Part of a small language model's weights.
Size: 16 layers, width 128, 2 heads of 64 (1 for keys and values), MLP 512 GELU, 3.41M parameters.
Architecture: LayerNorm before each block, attention and MLP in parallel.
Training: a variant of Adam for these matrices, 122M tokens, 3730 steps.
Each number is 128 + 32 x the weight over its row's rms, rounded and kept within 0 to 255. Layers, rows and columns count from 0. Numbers have three digits each. The size before them is the row's rms in percent of the matrix's.

# layer 12 attention query, 128x128, rms 0.0639, rows 0-127, columns 64-127
053:136088159137154084177100087135142142136105151101130113176128108121110113110183124173087101031174062159091149143110074158118083105161137125101171002178160082145121086143131149082131147151126169
055:133130137080123094141138092134129155110126092146151122171124142041120147152166111157092105126146097189101074166144092168086106122140133160092142107136167096177122104152142122136104128119131196
045:116149076138153152117114102094144111122168127146178129131125099109135119109057171107123147108131141081162140122060179102149122111095073147135167109146108104110105103070160137131166101175113102
059:118135170134146111110172123148123122151156148138082157130078149129125173128148078096095100144137111140039112133127163161067112149141156150142150097099168136169127146199163103108103192108172190
047:154105074103163120156164111153089120086223113131139143177113129144205175120115113093102087143134099139114179109093130103182117128129156100106179141120104192086152119120114135085143179168150183
060:132157132181118163090093171136110103116116085142141156131140159124187078125164178101113144185093135056186153178154124076174107174171167051091136123129056145071130145081105113165079123115161100
070:127125062101162129123104124108135126092144163096150081077108121105153142090110084140158087101166190136127145053105113170165094135113073099088141092110140119201147097180157117121165186153147126
083:134107114168103215171093142143108112135154087174138146141123152172215132152147104137114126138140187099128155104164098074157094143152114073105165112121095115130155165114160109142150138128180100
072:100101108095127142166131118131138107123121115077125149152169166117174139141124100086132081134179115175111135194176119222123101107080148179185128218141118130156134165139156143092154099150140123
067:165137143140139132132102103142111108129115137160177173114144089124115162153184151155100167076073163117195121104126129052140157092115192112077160118173142122090132087102120115128089083062103132
087:103098126111131119117141127108086138161170208123095125158087164154178174115120100155109080108151142126137201141166098131120074089116166128140128068132109079154180125124133128081130164123167140
083:142116119176121158085150176166128170124098138133200123137121134086112129126169093153169144125105112164110091125104122135087166118070131099136169116076155142115097074150112084127139147168129098
082:091094183168126138110111175148106112144117165121142076087108121104111107095099173078089130159111154133079091096158149134104170145143082179114143128108179130207117114164099055123093154201161083
113:100043157094163117136102110134101122116165088158099098148102142109105125143121140178131102178096168061151158136177094068121160121174159149148151114159132108154128130120101117133149177124144150
081:115157100114130161132140194137124115128089119121136166204200083156098063148106142106131124106172120123149125152137108143135069161117136089170142152189066084132131126038135164128120144147096150
083:152121107110127138147104153081193146139117126103127093102081156095159141125109144096146154183147133102151079067099128155107148106120099136049088188187143207128094200124130133143082213107117147
111:073123095169119098132158157149170144158083176106146172131133110169116111137114125178087119111116125057090096189083128071135110087132102114146120078159089110179114157103157131086124130157177083
102:090095082089101066155140162130130116114216190122095089142188171137161121147108074111168139119159111145139132122127190091141115102153093118097069133092158070147094148137111141027093123118125089
095:107128147096160116075152090151105180078098158166148130081180114159129098143121112185156089081093139094167103117137146148148094079056129216142096087090163140118173098176149156139092100138180125
104:147211155161116127118130177112138174108123107143162090127133106164054103129181120126206164110107098172139175087137131085138132145059166103101081144156133125131115142148131139157093109113181116
106:119078128076128147131114167116122124108126152137135157133137148110118162131157142070159151151175098157151133129087153118086153161103087198125141194086144166099070173168114082090122142092112096
097:095112144064110098214118114177133114126087140156154109131147126130083100162120164106136136119144107150111073099147145149099111160152112106120097164113085162128135165100114122171094165100168163
102:154144175185165145143118121166166138190084113127155183154095118151146118133102153188126129135128070141152099079120159144132107132075126138095141108161139162065124112158102076201123130111139143
098:186177137127108151156101154168130099179146148075169101178143118175126132135145157106155158117132107158137130092156104134171074125094137131053116116144139150123083152156046154168100057121093139
105:114175110107149104137133126178122128141074137105163092143111180151102145114140130141132132134171076083106127176102147101104134145108133109090194103077112098163124146059093123121174131101147061
106:149175134146133109137108095174070159144092069161191136157171102128110164118160096185113155142115140054127122137132151072165110102109154150153151086171044112093193158103079127142136072216181188
107:204032171150155193122128104146103123079133131162136117103146122092114107058117138185127137107122118100143099124143101143135157108131132084151193159138170164092153083146110124160190089117169122
109:136152150117123077137122072148101126155117173115087150110191169170123138111088154124117126069114160113157071150104209134149086121178120169116111183122112157112142144124177098063151115129153163
109:158138145137086144102190145174127148165089222130137093078112087139089142099128160175118123064120111104141090114155135094092104123107096138090164130113148139128120159130181169195121120078142126
099:179131152174107135148123106149132103145150157158071133105122149112126121017172112143076096116148171074171152129135156186155167095099120149134184201140140167146143126126182152145125132161145174
109:134133115125124175153137184141158086133133177103177085139095106050114139137099167184160138113144093175167132117143123097045110109147137107115146126113158120178132138138090178138072100140127126
096:055162104099146168135125154083126118119164093142138115081150094125148133168049112136164146166138134115086150144104094103135084132099119162230123102094133084136177086108102098127076223149165034
053:078080132107160117133164133139087116161122131121146137081081155072079173227090112142119039144141120149156076146128108205114108146071114118115126194152164096138108145127037124175119110102169160
052:119120132125139161134108149119109116095071159120122148084135125087088133188055143090149121158119139106136065138196150140056162129090107115165151214155111116140102083160090094166145098073126098
059:148150113158099106153113138121126099125199121144082109157127107233119116091158107119115130125111126117087204110106131108176096136118134119115162088145075108130141184117068136120158100161142094
059:177069144120102110143105095158167135125123152127191134121137154070157168183152155126125103134107092170132062136114110136073192143152124183140118130181184177084155058144105144140105136092113164
057:137087133123134084106161050147195160137120094150107125136084154083066160172127169168085134092102094192131125145094129159111195074127146198145102212102135077136124118175055155149135109076134153
051:138207072100138161125125207140157138128094125119115135104095078150197096098131136165141177100162174114108141108116119136191121186128110101119138092143105160156174163112187118115109146183119102
060:137133138132163141171144071130133186137125140079109107183172177125131152159131103129139010152115116186017173087079086101175123160136125136180203087113137093183121126099136139151119116100148123
074:117130161130129088130123118161159151150112143140102139124108119115135148074121113091099141126141117205076137198079159194134130129113141109171116106123191138179109126122128084137096146140126136
062:130100137147113127167106130114117092113165088139081114116114117109110093144175095173116133153096156128146141147197122086122150089175092056142131140151107103066176124107186163121171139155114117
090:127153121144166113125134127148160107095157123101141108123154122155132113119129115035158108167181106153081151104046130160139103119081118164140154169065157172163101143166098151120145125154163052
081:136123157101205084058066101177117096182126172102136065075146098096099168106106121125129157130180133123118091136162161143122154109137152169150113118139157133127125125105093108132105099127078169
102:098138084112166173078126165128155111144122177092123119053067150095105154094122168104103109144127095128126082112098155153103136183106123183153147113124163139165153138153169134178114146186148099
095:123161135159185106084130146149152162160089158115156105067109108155128161102075162099140136087154141154070173142131161133091145139061103122108124119107136127138115143157088153168135123116094126
090:110113157136137107167142075117046114116116071172114164122169119127121160127150138071115142114056169066132155158180130143175118137154188132187133138130075125090114085078179084141088123091123172
098:112114108065120143079126145158156147117102138103173121109138105084128148162133098133144144167146107174083108155114108174127130113102086124140080096117169163199104106197080150083121147118095111
112:133118127153120169124161102144169179093053091090191103109096092135091092174115135182109130080106120133111049111127061127134119114140133116143134106125210202124119162153140141152195101161090104
090:125171141103134144137139122126150175215147054120071149075103130077199165120106104126080139176119147117119135132168086131116126109150120137159129106156099140088178092056161103134137111159090152
108:093107118102175169089157112147162111124145083088141149064112161147164150052085133146100150200146136095125123099144124157136092142097135144041074123159179163148178107125129135190164110177135125
101:100098125106105114107171093097100106109093112120108178097129084144096119115124123156068177064105174102126089152196117127127157088170110155130141107131153127139194088157157145128117144133119175
104:090156073153121172062155179172195139121114090102162087092195159140105155114164142146146128085082095143180125124103110148156129144134116104113109124097107130137196101108080117089083120197133126
093:183074094126119108137093110116112130177181094118143130116133141198155189132116089129099144114121136132173157148104114115178157102170114141142101107084188080161067156141131128171125105145132116
106:140125141171137212110127107087204136151131078088119147100131118143084165122096119211129155135124123178157119110138050162193133115130165113138126091103151152100127124141155089132205140181083126
102:132108150160136086152107097138096122146061167116150138075134166157180135119129199154117110133134095111102116117118144143127158158130161174158107098118163182102104176175111096183131081120169148
133:137178174105164108145182181136168100181097136159108137159169116166091118097093123147205147105154072153084131116121142177126107178147134149193131136164122042137179123143152148096089151106116130
109:132145152154134130115154084154121142180107140144144184139049108155035085081175104142126144102094063127048087130093146077142123173040185139184144134140091103145129136099104124150151114139079131
110:101086134150137109096154181124155141120036188125143105086115126120122092117103139150182141138182078116131094104074137136132190146118155096081096125116164117085118154120155135126111190122164064
117:069099115106097106152081178169166140136126099098129088106102118105078118150163078116150131059121120084121134099146088116179121150150137125169113113124131138128201087118182145085136152128183146
121:143108071109079192144131134129124154087147118110092151130105139116109156154174111144101101083086155166160080153115108078107134143190147117145165120140143138100175137108090153055163122144086170
116:122122094110124097111110168166103141101098088166092049164160118074084074124157109091112137161167117130119171153118126133151110161144116112142178170102149097101131091127081235121094097086115083
092:130150124153161168140114129125137098114173123167127129155108102093133166104082138191121107117135095124080146138170107114142117083134149106065125142139112114150132065104112130156137098066152174
106:157145152085165110142096100119145141102165101069136116088108142108124123136120107111169142145142154166153075130084167122135135127173121157134080133161100126159176145069119117102154097071142199
102:136135093075155133164090156128186083117124221118104174135125129117106107069161132132089141144132132152116134176103146146135115149156112127081105194128092181109121143131137135086119126078116081
098:167174137189094040094123103102142123133203120146146142075130124150124112132138104160126144177161093149105151174161177159142098051116114175119127126129169154113115111118135148125167136154164115
120:138166118181129064030169078126157147081117165114126113081135100142133091111110114076163135152114091179152122150128129132090132120141152168104081108105173144135098102175119164110189093169103144
123:071115156074148141140149169139173164171069098134102160177147145118129131121108124171109083107122148089134112135097101094138131159165128092143177130145073101091166129094111075123094189135068094
109:153143094139171124101105105117128148080175139087132083073101087136122122109099152107141126123165068149151115148112128163186169105140134154092064110090178158165096112178127171112118068133157186
087:140098136094168088069149178099102135158117155146115132092150118131150180154142143118063161143132117114098125118170180173106157158030124152127098118147119127218140154152118114098094146122098111
124:111125163141084179200118157150151126112098102150125131230107179091123151137161117165114095138102128130115132107115069096136108149119144086126214139183103064066159146071065109168132147101123137
129:098143106132078144129155156159199163149071092132167119158163140112155105153137135147102143124154184063142145130093108117148133156105134063152131167169100080083124119076150075114164181105112075
104:113151132162108145190091162176198122119099130142137136156089165110141102119151106138093109140109139131134152114109037115133126104145093094104176119168080069117147103105131099114092180152144110
098:142111144128147079058155096104092115113129138085139135065095122167146112094112182131121146105105091150216113136106176153107150122109078170158111119109134098134094098194140182172180096128110171
122:062149128116102119148120142176200149166098106136113139149161128110112157143158125142160113163176141077094097141090117122119090136121153081143192160170037067084130144057112111150141166033130098
104:196106136092100167082142102121104162114174205084088106130125083132109082140124188106147121091140128175146100131157121140074111131173115105088185072135129152078070125138170132153132076114124138
093:160150106165081125178180112120172137124129095174137092112217095094165106140150159125160133162086125115036132170062159100162122109126151109125118129096080110133124079105136074139164117150113134
105:140113144131110127091095139117133121175153177098180085059164090082103140163170153095106154124118094142120108112157165148156114141132047142119128042120139198104152120142122099139127102226108147
091:079070137099142110111140117148079197097138136123124133114140109109160102077133188081131092131099221111141172196134122154137188146128081169164133149101115100153092171127154110163133162197170151
123:162146102045114197150101198107145104151137132155110146204113141068104138132174067158126154125112148137180119092157122070121101138139144126101173130180107104087135176114125187083168156107125118
113:055151140157124155197153157168093145183118067161118155171116181152125138127114163137114069149167116080098143163116183097149089127118093128173169179199093071106118147091090094125132148136124104
099:100112126116092138158176192135139104093064132175104119111130120130145122161133147183105173148110117121122126158145123082137129135110089149102136115145115102056187142119129163093071183119139165
105:139115058122094122098175150063171182114148152152128131145170102135136110122106121109137134135147117183106142167153180173151178108154140117086103170061159148198131104141099120074107101123149195
118:121083160159129112131127073094118154054152157122141088102196090104146148102136156130139147140136126087132166137149199200176154131114090154103075094071171115175127111129133155158116108160169118
123:143174142163140168115147147145150122190081156168165111181072129133094113127166139119194117107146049133099106123114134133130119162075178153120047167120121158083150153172123120167111145102119168
100:055141134138144091174134068153145176117142123079156124178185153137115098125131124103130129146132146101146211166077178119122080103165174103140155144094119067124137110084070135142144167112140076
105:135113103047079134082111126126097138087111138214170178115101095150141115167144109116133130109077115169198151082172120162080080124137152088155151123090107101154113103119174123128151118129106095
094:122139152103139167129142121084167106151128152133104101091134161143157147130126204132135087131120093119116089102126143149155165117109117105123064111089123171175139167158100105153104175188135104
105:134142106101142086139149125161068096159137099090194119149132118101214163163149140017127138185131112148111204174121149164136107118114124133171096100118227125119173144112093124128142109145086128
104:101137117121104203177119067139118118147123151150117144074109150151124148142130182163187116165116100071127160150129146127088131160109122095106159028180153131144141148106125146181084099121147133
104:061098132115145070146153092123084129132140077108150166110106171108089161081067120128100134093167138156125138121099178164174146156148154161089092206119155140105188134118142051118157185146161066
107:147042132119184108131143148136094130094103121135148110091141084190116126116164158120099136117138134114093047091132099082110123156106115147192145164133177132134107158119128140173134122075118092
107:140169196179112058137097075151162092227164176172082142120121125056130098085075093081152098099093120162155110110092133128110115083143128132132117157182090106107131141109188118095156100103108145
103:082120175114111114107158160124135165123225152137089112132168124134145135134115123197101139173129144155131121139163096108093053076149158080109128072149138095112096139136134138162129126131099118
105:108125220137138128132141109150159135152106148162120113069132099097105166057130203139098147121117123072157072138113162151109133147149115144132090141105124176119187162128183052183096111119113144
089:129106160121068083135133120154103128140145189123145080107120091145173101175124137090178067099132106152147168199104102079108142101098140050137149084163126112119107134134165141143115105104143104
104:074166107148125177106145075124123150140141100092125171190139120155109170170156130108126149150064121119117105147090118128082085123073148122124159113169171146100171176076193159064143145106113118
137:190126125192108085068165083146084120113130193119145140106156090149128097107090121088141124156137137135143117153145171143117119115127114134115079105093177209127138111178157113156109034150158171
097:155129118118126181089126111149104105120068146162114103161115117152098046118143145079111096124091129176148132164190104076095108090171184117087128070119160142141180113175134091118153051172098181
105:066126108136181164215060164119169102127123106114133103119141145083124145165159152140138132096132096133114167101097186139182170122171130124125199185141111096131111169060127145145116193103161030
120:130177140152120106057155095128095132111112160150133119121090112155085061105117121134121083148088141197163109122194105132142159086163137155114109115150168151127150082191127152161171029198095177
132:137124122110161142040127090097129122125187165099137118057125100187096159116107138106123145105108122165142134123146154140039131136081167181101095091078170173132097102153140158099145084155116138
094:097097108128150145163123194159106129109119086117165122178138170123179159106143089147114125103136123135140148102126138113161132131132072089193096143160077103124162132118061134147150203106132106
094:180097122147164169093112129115086133070140137076123106046114097128090095138134158088110124096121134134132122133155153138123112154161108157114167115087177171213113137147135144106116088146169186
090:204153153104121118089159029131100127091111147096156125100140145089123153126140130110140173085134101114164098173102192195099175176123114155129104062078192177157147122127161178125084099163123108
121:084092158101122121181175146171138149144108111165122151198113159076132131147140101137128088129093149088137102161133084085143093168123149103097176159193068042095116154104163069129181149123109121
091:108122118193121146210146134116159151159122058121170111140105175100117134126135111163072147090139100079185125134108085064146098117141106113137144120132116093167149144116097147118132198162103086
125:161172143129152095118117143177116138121191124120115139117149100148129144078104112038172120137121083162151133121117179185085138084088146154160087137097156138099098105170106144147125025119131125
100:174111149153142165202117134160096105134057090170157141191122153134157160070182085110064152146096161131128161132138144120145152182109078144178169162186096079118142117115148126180127142156116143
116:143119125117132110057121111125134103117124105088161127141102050135106092125100183111138132145107146180148135120184141136071159189145074150089096118139172146148133136163117114175111086116133193
106:073102122072142158162111134104148157126114073113118110178113136072164129141142158116171091172095128095135138150142116130120160155148095129133172130146115083113151147057178117135179174065116125
125:128104110148147090026154127164127118101170124088137113073133080187100126156109130093138141125134088153091111123140139147111117121113114151175114050086171177180135094171076135141106080196116141
128:133145122195130097135137056142140114109152123114136114115110097156107075121121188140140132092131128172101125162110186117067146099095098130157105159123177178140078124195171078184205105132093127
113:123161188141130163102146175101173098172159123080102145095185105112138206069147158122111161126120129127159187153116122203111120130119146153138083119106133172101133110113139116108091098134087143
102:189137101107106140075148137093132158064135187083102110142114116164153131113134096119117135210109097161137175173137115169132115117104112166113090101150112121140101138203098105146165138183129126
093:126121218161162117150125130130139125143096097143151092151149128155188104160133090072115151114084182125101164141104081061135097149064157129142118071207143131111141108123162091154095222129159110
105:062131118173174126202132114115121115126178075121114147143196102137146090127160106129168130135103110096183140150165139134175080140169130106128108176147104122115152058087091130093100125148140173
114:139070179116157137136078082163072117097154167130099170115131133115115179142125093115147097172153101147166119122077126155154130142120178131177177117089082141099064123116054083133133088134103139
115:135119151125125142148133089059170108135102088126139133147159099154107098099155094114101140137117086094138123147106070097186115097135176113141134151125191142125181122113115160073165163114139117
097:162086173148124063049150162163124165169122181130096098155098102158108089089148120089152090115122089160094115144138196176097191114109110148122192166087112121167164130125162125160161182117189106
095:162159111126161155140135177117115123155091140184072160153106082151168132114158109154147114153104148149178106119171094114121113117136089057137151081120072062143141072145158153122131131151132072
111:147128180088137131136073137136145169048107103163144150157152125113157131134112152115118124177174151161119166127152101122108110132081105092136091090125139158103149100116199130144146021155134096
097:121110126085148117079125130101097152075141187176086106124145181085121172145188113148120141183123115136121143084150150113117169171174173127145107155077071131121115148136145117152161106129072133
097:092091137092128175089135132076103156104105169091076088086081151102116181132112130166138093110100121156143129098105111151179148129130112138107042092077141136062152139131179081109115105054112125
103:158125100127125091148196135108094124092170183159157138100127183118124167109158105150035097103119149149168108176069169085126152139219147092093091216074103136126101147103120102031115145148143108
097:139127129151165119186102082169079115132139141181099079170093151082102085150136096115183108160153115094089128113126169176134123069216149135123157152124074094096089141093115187083165084119127152
110:142130124159127158166150130140138100130105177102116182158149040195078208096162176140146112086136147084164170121123131170096073102108123125114144129168141098123119118103172192132129107085105124
107:084136152114151094138121126129126170102221097117168159128134151128120174113141078142101119191139174146185064072148165109079117152141132131108155131118117077069107136102112172104149043099107169
097:155137112124113144144094134155180116155158195116092152158088106182074173085132143105155154072085084195080150124120141152163106151125158166156122184103119088128123109087113140100152101098127089
# layer 12 attention key, 64x128, rms 0.0584, rows 0-63, columns 64-127
075:155049109089192126113130066129110134146140100153108143167115139071091212121095140133113135139136113171096105039139129170091148161161129114072156099173155125138123137148107184143155119144121097
090:096129104106129158124167171131159188101151068132209145100130110115167152117084109129168145116146151117142139175104148101077110156122099101153149148111116095137172097161096168073093154177099108
103:121144109136116108168155141134069085107123131129135175107136113134149122096120184106101109102111086116131136091137087161046141177031082114066137095119141100123129122144112108121138105097173203
089:145119142159130135121162116144167133155129064191163098094158183115186137121071098110174125139111162138105075140095175108169148115127106130154063139111097161133159105190155152103070182196122083
068:202155092133129116190169093093094178102130116151162134153138176098135127134124128082113102115126121127098205115116138165098132097176130083111158157111189119164148081120064173165186155126141123
090:176118134118112163170090163134132085127134158112104112132090101150110155129190147140111117155145126152122182077132133105107155133117074172083083206151127128127100149092185169141089117097133126
089:145117127121126094166118127111116096123062166132079115138128082167094151056149142128127084046067142158171124106178114160123119174115136101102172154094167175151163150117120137134123093127174121
078:182084090093152124083101185147136085125157175090081127165101128069100143134186081095156099132145127140108118057154155103107136167113117161133122143100130097138127167082126115185119108112169069
087:108144149119166147114135159146095173110143108082117155116134137131165136111069103080120086074135146083126171110173107125134101167143097124179122130178094153138160084161116164107121127137072154
095:135134173078184094128087157103090073119114132119141135153145068137134141094161159087125116065097084131158065113117113180127133182088144146138141097105189141127142109034187154128127113103179166
088:116114099189086138078156121145121124107107097164170113131115160159184168154084123124111100158132189150130105096107155094151074106102141083121188060078119132187133117063152094102151162150114134
092:113099092165143148156066151120124201161161162084103131124130114182136059102092143122101134093097109084069186105136122176156110120131183054059113137115190141123149140215163120168139120109156144
100:133094129138112105129147136134096159097067105124096117101116120168165074132068167188115124125109146126172150159118111067138175119179107132177138144142118119125127123130074148116070180130164157
114:137148125092145090166120133153104122166123176172148158139110184094108141103132096180159139138093130159121133082098147089099158174124185158144167134094095115104120146070164086124103161106156120
097:183176180172128141103135154108129140150202149132167082141184122104201087114096139155159149124131110119119135092132168145111179164166141143132119123173152126139111123203159170154169118113067112
116:095097143092070103135129093137117101125141152120165121124120111170125147143063111169192120087176098068141171102121161152134143118194168090112034153112160164175123174099082114113145162070155137
116:163155126136076093147128162157129108116107107129115121158164116119176070123150157088077154178101120138129133166081093122186094179120137120156106035132105105137118101127145149114119129137192145
109:150122074145045136149113140114143158142145132124046084154162115131156062183087156099157083070121123095117108158143112131095106100182096113111107141100176089174119134172132147093081145106170134
102:125109147080148135141141136144087096157145146138107112116129127071075122069119115075159133139108087149110177155085113147070103156150118098172141165125099155118142162052180132137100148119173141
112:063147147125132080151182125137055154167116137152164107138137127116135071110149160098088176081083157169105154131095152062149112082095100076130131143166114126140136147113239143149102129167147118
098:110109118209151157138072155137115154154177134139112101138091183111128096117145137180128119181097133179158118157121124103111105137149189134078098179123088131082115129133107101095109168134135116
109:127112119140150126138137166155103120059160128147110119103116181087099081112161103104093219153138143094152139107148101109102151189148106109122205114143100151116140090152124098129155084134132137
103:128119147096204150143140180136109158121105145134145127124123158108095170097121126140110136105071129128117093096075197090103078124096112103137136172140089113119173209061172110135134145124137141
107:117143177065188128165082144115117158158149118110126094093145123091054142123156171161152048088150157159163169085115121131133104196148205120105166116135138133136128183079099126081131134129147167
110:117121135166143094175156130083143155156108069186157067144152099113115069117077131088194149200129120163158134177127112128142125145121137100137109091150055151125093161127105049119113078117208131
103:116168154196140114105158120149117145120121117177142141125200144123122208104142132115172128186110114121099110158154153143143116149151182156178097103099134100143126129120166123108125108139160053
102:130167143083149101093167115172127134109131132089186105129121129121072129104095097122112119223122076134146134137130099116070175094130098159086114146109113165078077098164124216152138121172108178
102:139114070111120139120151129087175164173179142178160197131130135138154092122097129121160096130162137126161115097095126153085090173198106175121160100155151104177124170137130133162065070116143102
108:147139126149156059094140124105096133151162150112106133113126158110159082137099099111058183125089116148133185115116075146083183091168099122108154131171158165099073153136149127123199139127125119
114:146101104206179140038130119111081080108123141130177138122146094121142142065078098121141162139167066121093182102128145103095123079080164098141136170107146124123141106110169147164106101151102192
096:145159118069137160078068138130114149144087114167157099123115149139144124141122101124144140102133169178129171138173086081148187109167141137145163183118099136109137133092148158092138079090062164
100:103089129151120121161173166130160164138074117041171088136104135164095166129088136158151108155179125149139087102184131107172094143144082110150198103151122155170097085117122094150117136155133053
099:119093121113069171094194153100152194135139061142166145112142113101162124137108102140172108154173149121152187146124138071125087146142138114183126133117117058131134104135094169142106145165121110
067:137115139131112197095139142114094137088115081090145139117188084121131030150132096127178140156161101079132119135146188107117114168132123132137099078126120118177156132161086173151124152100121129
080:129118101126220120135099120128086074162125116087091119112137138099109168081183143149058152130041079195177105128146132141124139121185122139116176106112196166162150155101131144147149123133171169
080:085086148130141169107152123110144117131183022141192174127108114120151107146130090199167099090173099067105093202119141099115160078171141088078061085142155117160156119138182153168118167132118130
091:150136110141110150049186150104146148154096081122196131117121168129147103176096100183162162206158173116158089107052143093103080121110127047134140124133152090147137100119111167133117159144070140
072:134069128138072149138116119160078185164147144108148096133082096152127146118162115096087073121113141167136125147128098124109115161152106187083098118129151132077087118118141096135102073122141134
090:130130133128132151103163061151171155129090124176070096138117160143114098123115155172120126105144084075135206085081165132111185103142110089149141166144155094162132152156118130134127183096151067
083:136099114155124146128164125155141169145161120168154134112128098141177078131112113135102074083104149147124139116191156146159085114124123065113143112149120178118153077150098131097164132202153119
089:179156114136115157189153106131082104133176150100164106126099149082065197065152108140122108165162103155087164069148102153123169124127104152091159153149131116139149116106190098154204120108161163
090:147095144158112177132152093113142123204112137174086120124088113202122107101132152113110119108149095119105165169170089117159147101111091123118124146141159157149165165162136179148110103114122141
084:097111142149049069139169081115175117107150077164148091093183118151149157169112149152166164113132190120153095182133147082148153077150178138182130093132110182123122104113185097120122111117130168
103:106155127135082157104103125111135130151102154143080099130102147101107079086108169153126098148129125127167143117186072069139156069191138130101132145144124092092092156108129137115084138144151106
094:100133146123077165101128060122178158097127137122144104119108062132153169128120132138138040127143144170206154137173107102130213119151095141139066140153107119177130116161119125109112181141111192
092:141122190129082156105126108120128117150108183109122091094182098128151135081146121074137122103151118122158109157146147129104135116149207184085084157144153185093174132158145148162097128088158099
114:133130077128096129104173129123112182097109079118212126102125115142171106190083095092118109098135123107132113171124138113123118122106117080114086133143150113157128114180064163122159140136113120
109:131101120135124119135093080148144141109158100100190130158134156170114109189135131147133164085128110166095113144127194115136132093136169073128079089111153112137125088113007124099101084121081094
099:150157132121088175096200134133074189202091146159163144080124145144169082117159065138132161168108189101167098146141146078115100131160146131203117112099150109102109117081133137127144104140081089
102:154126112104115128143115181131098118141142136121067116121062104128135185084160155105132051119170118122088090144115081127115182157126099160086122158124127143146135167105121123186173139110126140
113:176128143088153101164145097136154104092127160089085208133078096117098117089138151107106127124125155175156158109168065121168101113161100196115121134120155100121165145122232125142129097143167142
115:109184127106110127086132099107103102089092138164180140155155142166156126117129073118171167125124130168128170146086127101155110127125089097184069146137137098226145180128097131109095112112113153
113:137131132106121100189147155138161089098153105074107137139189098137109122176065111151126144106163131157157111137123165217166099095112149133108125131112126146095126118131185121091150099194124138
108:166126142100083130115115115163118091129129132082167106109138103122151172123154123183135163118127163157146124155104126107128113173102104197115161081169106110142098209156141139131123104134044076
113:086130105149141165059160068075136083181145137148096088109101139125097130122086132132182123126195114148144085099073172096056125089098098144122124130108124097105156106112147180142170120135134062
118:194132106081131171105184125126182174095129116130172140143153123142138103110100101141227167034079129110105141092185125094112169153136114131155114118141156090167165113150189152099192141149129120
116:166102141187128184081192117183098129122147114163159145112158096126117128134151108150163144132126122140103081130126087102127159128138189103107090137141096152094107129116101142159154115158155104
101:146129090149081132107144107154161130178122132094140140156073076122119102147118108124193077123105122112121114128117152117092217091178092047110172121139035089106065135116119088110151110110121133
110:149151090099071079132176137132135193119051113094134152143130059107117207120120125090155134133108156098136200156135146097135159167101131136162146121078098129120132134066121132084035109141141091
119:154157125143016152147109167110106198133147132077167147103162167129116120101177121143121104150086114139187112152154060159202122151101170117126144112122141125078156121094126163067086092138056162
107:079090111125128118153133116135117168107140136193137116163199121069097099115156098111113085153184154140131162125129142165143166129125104108115133101139149107135118098113096139072115105098161111
107:138149110122199141116081133116115104168147136115174087112100073156097104116138161177112181137096088168113122072175112110120106153132133127119115108192194181172129089098152155128121105124129108
106:090124151121123201073163174143154166161174091111189100099117169156103169144124095174150096109126116122115113145142114157121137155150103191122151157117134129160148141082066109089092137070145199
100:220159090157169102135103143127097127172125154144089103125089120079174150090126094165165132113157105116140135086095165168121129133148184110123144127192060154134135141073130141089111154082072164
# layer 12 attention value, 64x128, rms 0.065, rows 0-7, columns 64-127
100:107128161120135083153099111154206124160148087126110160133094119185113210138117133114091078086130145140132133118141148119156066092151122143133171100114148125130121131120119132132113127137159201
097:069191120148118200085107146172103118159126146108099135134129146141141124113159125091073147119098132110130133168071110139170112123110084137138096164126081159102152122139110085157107123157146000
097:101175169117076124103169154171154161100097144132151179100159079156151123118152111113123127129150142058142115130116133150075164161089098116151078079095095138136148142143100141113101071122118082
097:122080147101049059137144067141122096151063152189128080104123161116114101113086107153109086064138113155134111170160160148113105161184100135111145122177133115146115134129134105140097154172140111
102:022127091197152097116100140217132190125075134129110175125134179105136109100154181144128099079128178088112114135158139145110129149124088158086112157072148149146170119135116131104130127213104082
098:181162131101146161148188147105133110119137138147148160134135154209148180128144169146140063215154088099146115137142195085089070126105146081152153156121140114120077132064111093173156098124083142
089:178145125128159119118142132045177070106153052114136090102152141102107157131185112126125185088096144138152146122086139221120108113097155134115145151179116105124156146156129068178097175097115130
099:092121178114147106110118098112109155134202122154128124139159132163199109130151052123116082129103136139162106156137140018096127133127157055127118104150170124125158115105154166107166160147108074
# layer 12 attention output (transposed), 128x128, rms 0.0579, rows 0-6,64-70, columns 64-127
105:122134168115147122161128138133136183088131176123120120089170113111203089132120064082138104131132129096067136150124171119147094129053135102111170109099106147118112137128158116132160138087169165
105:144128131107120089166089135127118150065124110129137141086132139127146140181093131087112101155186199109173129171130139105120131105175131184110130139035152126086151141068092104107174137095192171
114:161108094099153151113099106125099073139130153131112125080156126176106102090160153129157153131131164183149178104127155110091168147145166134089163205161146171121102138154119124173105101069119166
103:142160151130114136165112128126118099103144098131107175149119156153170138092103121153118151124146140100164106153110094116184078115118167117168167136170075112079115108066169126105170117153127139
084:161104152152144128147141131104121106126070199115168130123114144163094130123103145108137144118066094097152085135140143117142099138171121128090137161122122114142101124160114127219153118048164221
102:163096106149077093097154162130116141138133089144098092109146082122117094128182141118104104118109166085120154105132089104145137103110128115109144169126108131131128101195127199112089152100157148
090:145111089129119147120137136114160142126134087118126138139113075144154102156127153161084152106145118079169157137154165102137164163134064076099133227135174160047124136157059115136092101122159155
091:170122085087126192140155062168149164150176140144127103037079135135123153093161148114143141089167128133168081179139142150132134133117116113054144058128122156092135104140106130165127112132083164
093:213092119145108120122096107115171160096106114085136153228156097184110102138109159183135161183074086068155148167115146145158113099135113134122099117119096083116131144124068231143165106169111112
085:142084156134105147106122140075168114120102111073176142126141169133154119099202090136141083139108152088134050110086166143148136134169146133120089119134034102112113153124078168119194191140076119
097:188038074090174112176159127110150101090193155103125154122092105073121114078104106146099115086165179159162128142125132162168148073114115093122129148145115140076117143143079113122121139120118172
106:136065187105113127115128094124186150086173123092169124100113167115165163090179112130058144126148116100184078142130124130128106117092097128099125159154109104103118154119072146210178111149085189
099:049148056142136176099136130130106125165108124120124144128117139146150137101119154165187074139127139129078104162129175155170094147131138130110124132130102123134142148102117121075127084068125138
094:167069194140148156136108129143104143191109098147116113212135140141099086180099162133145180136123095168104119144143141131105171141152147094161104101131145147118127140140187111143040141148122069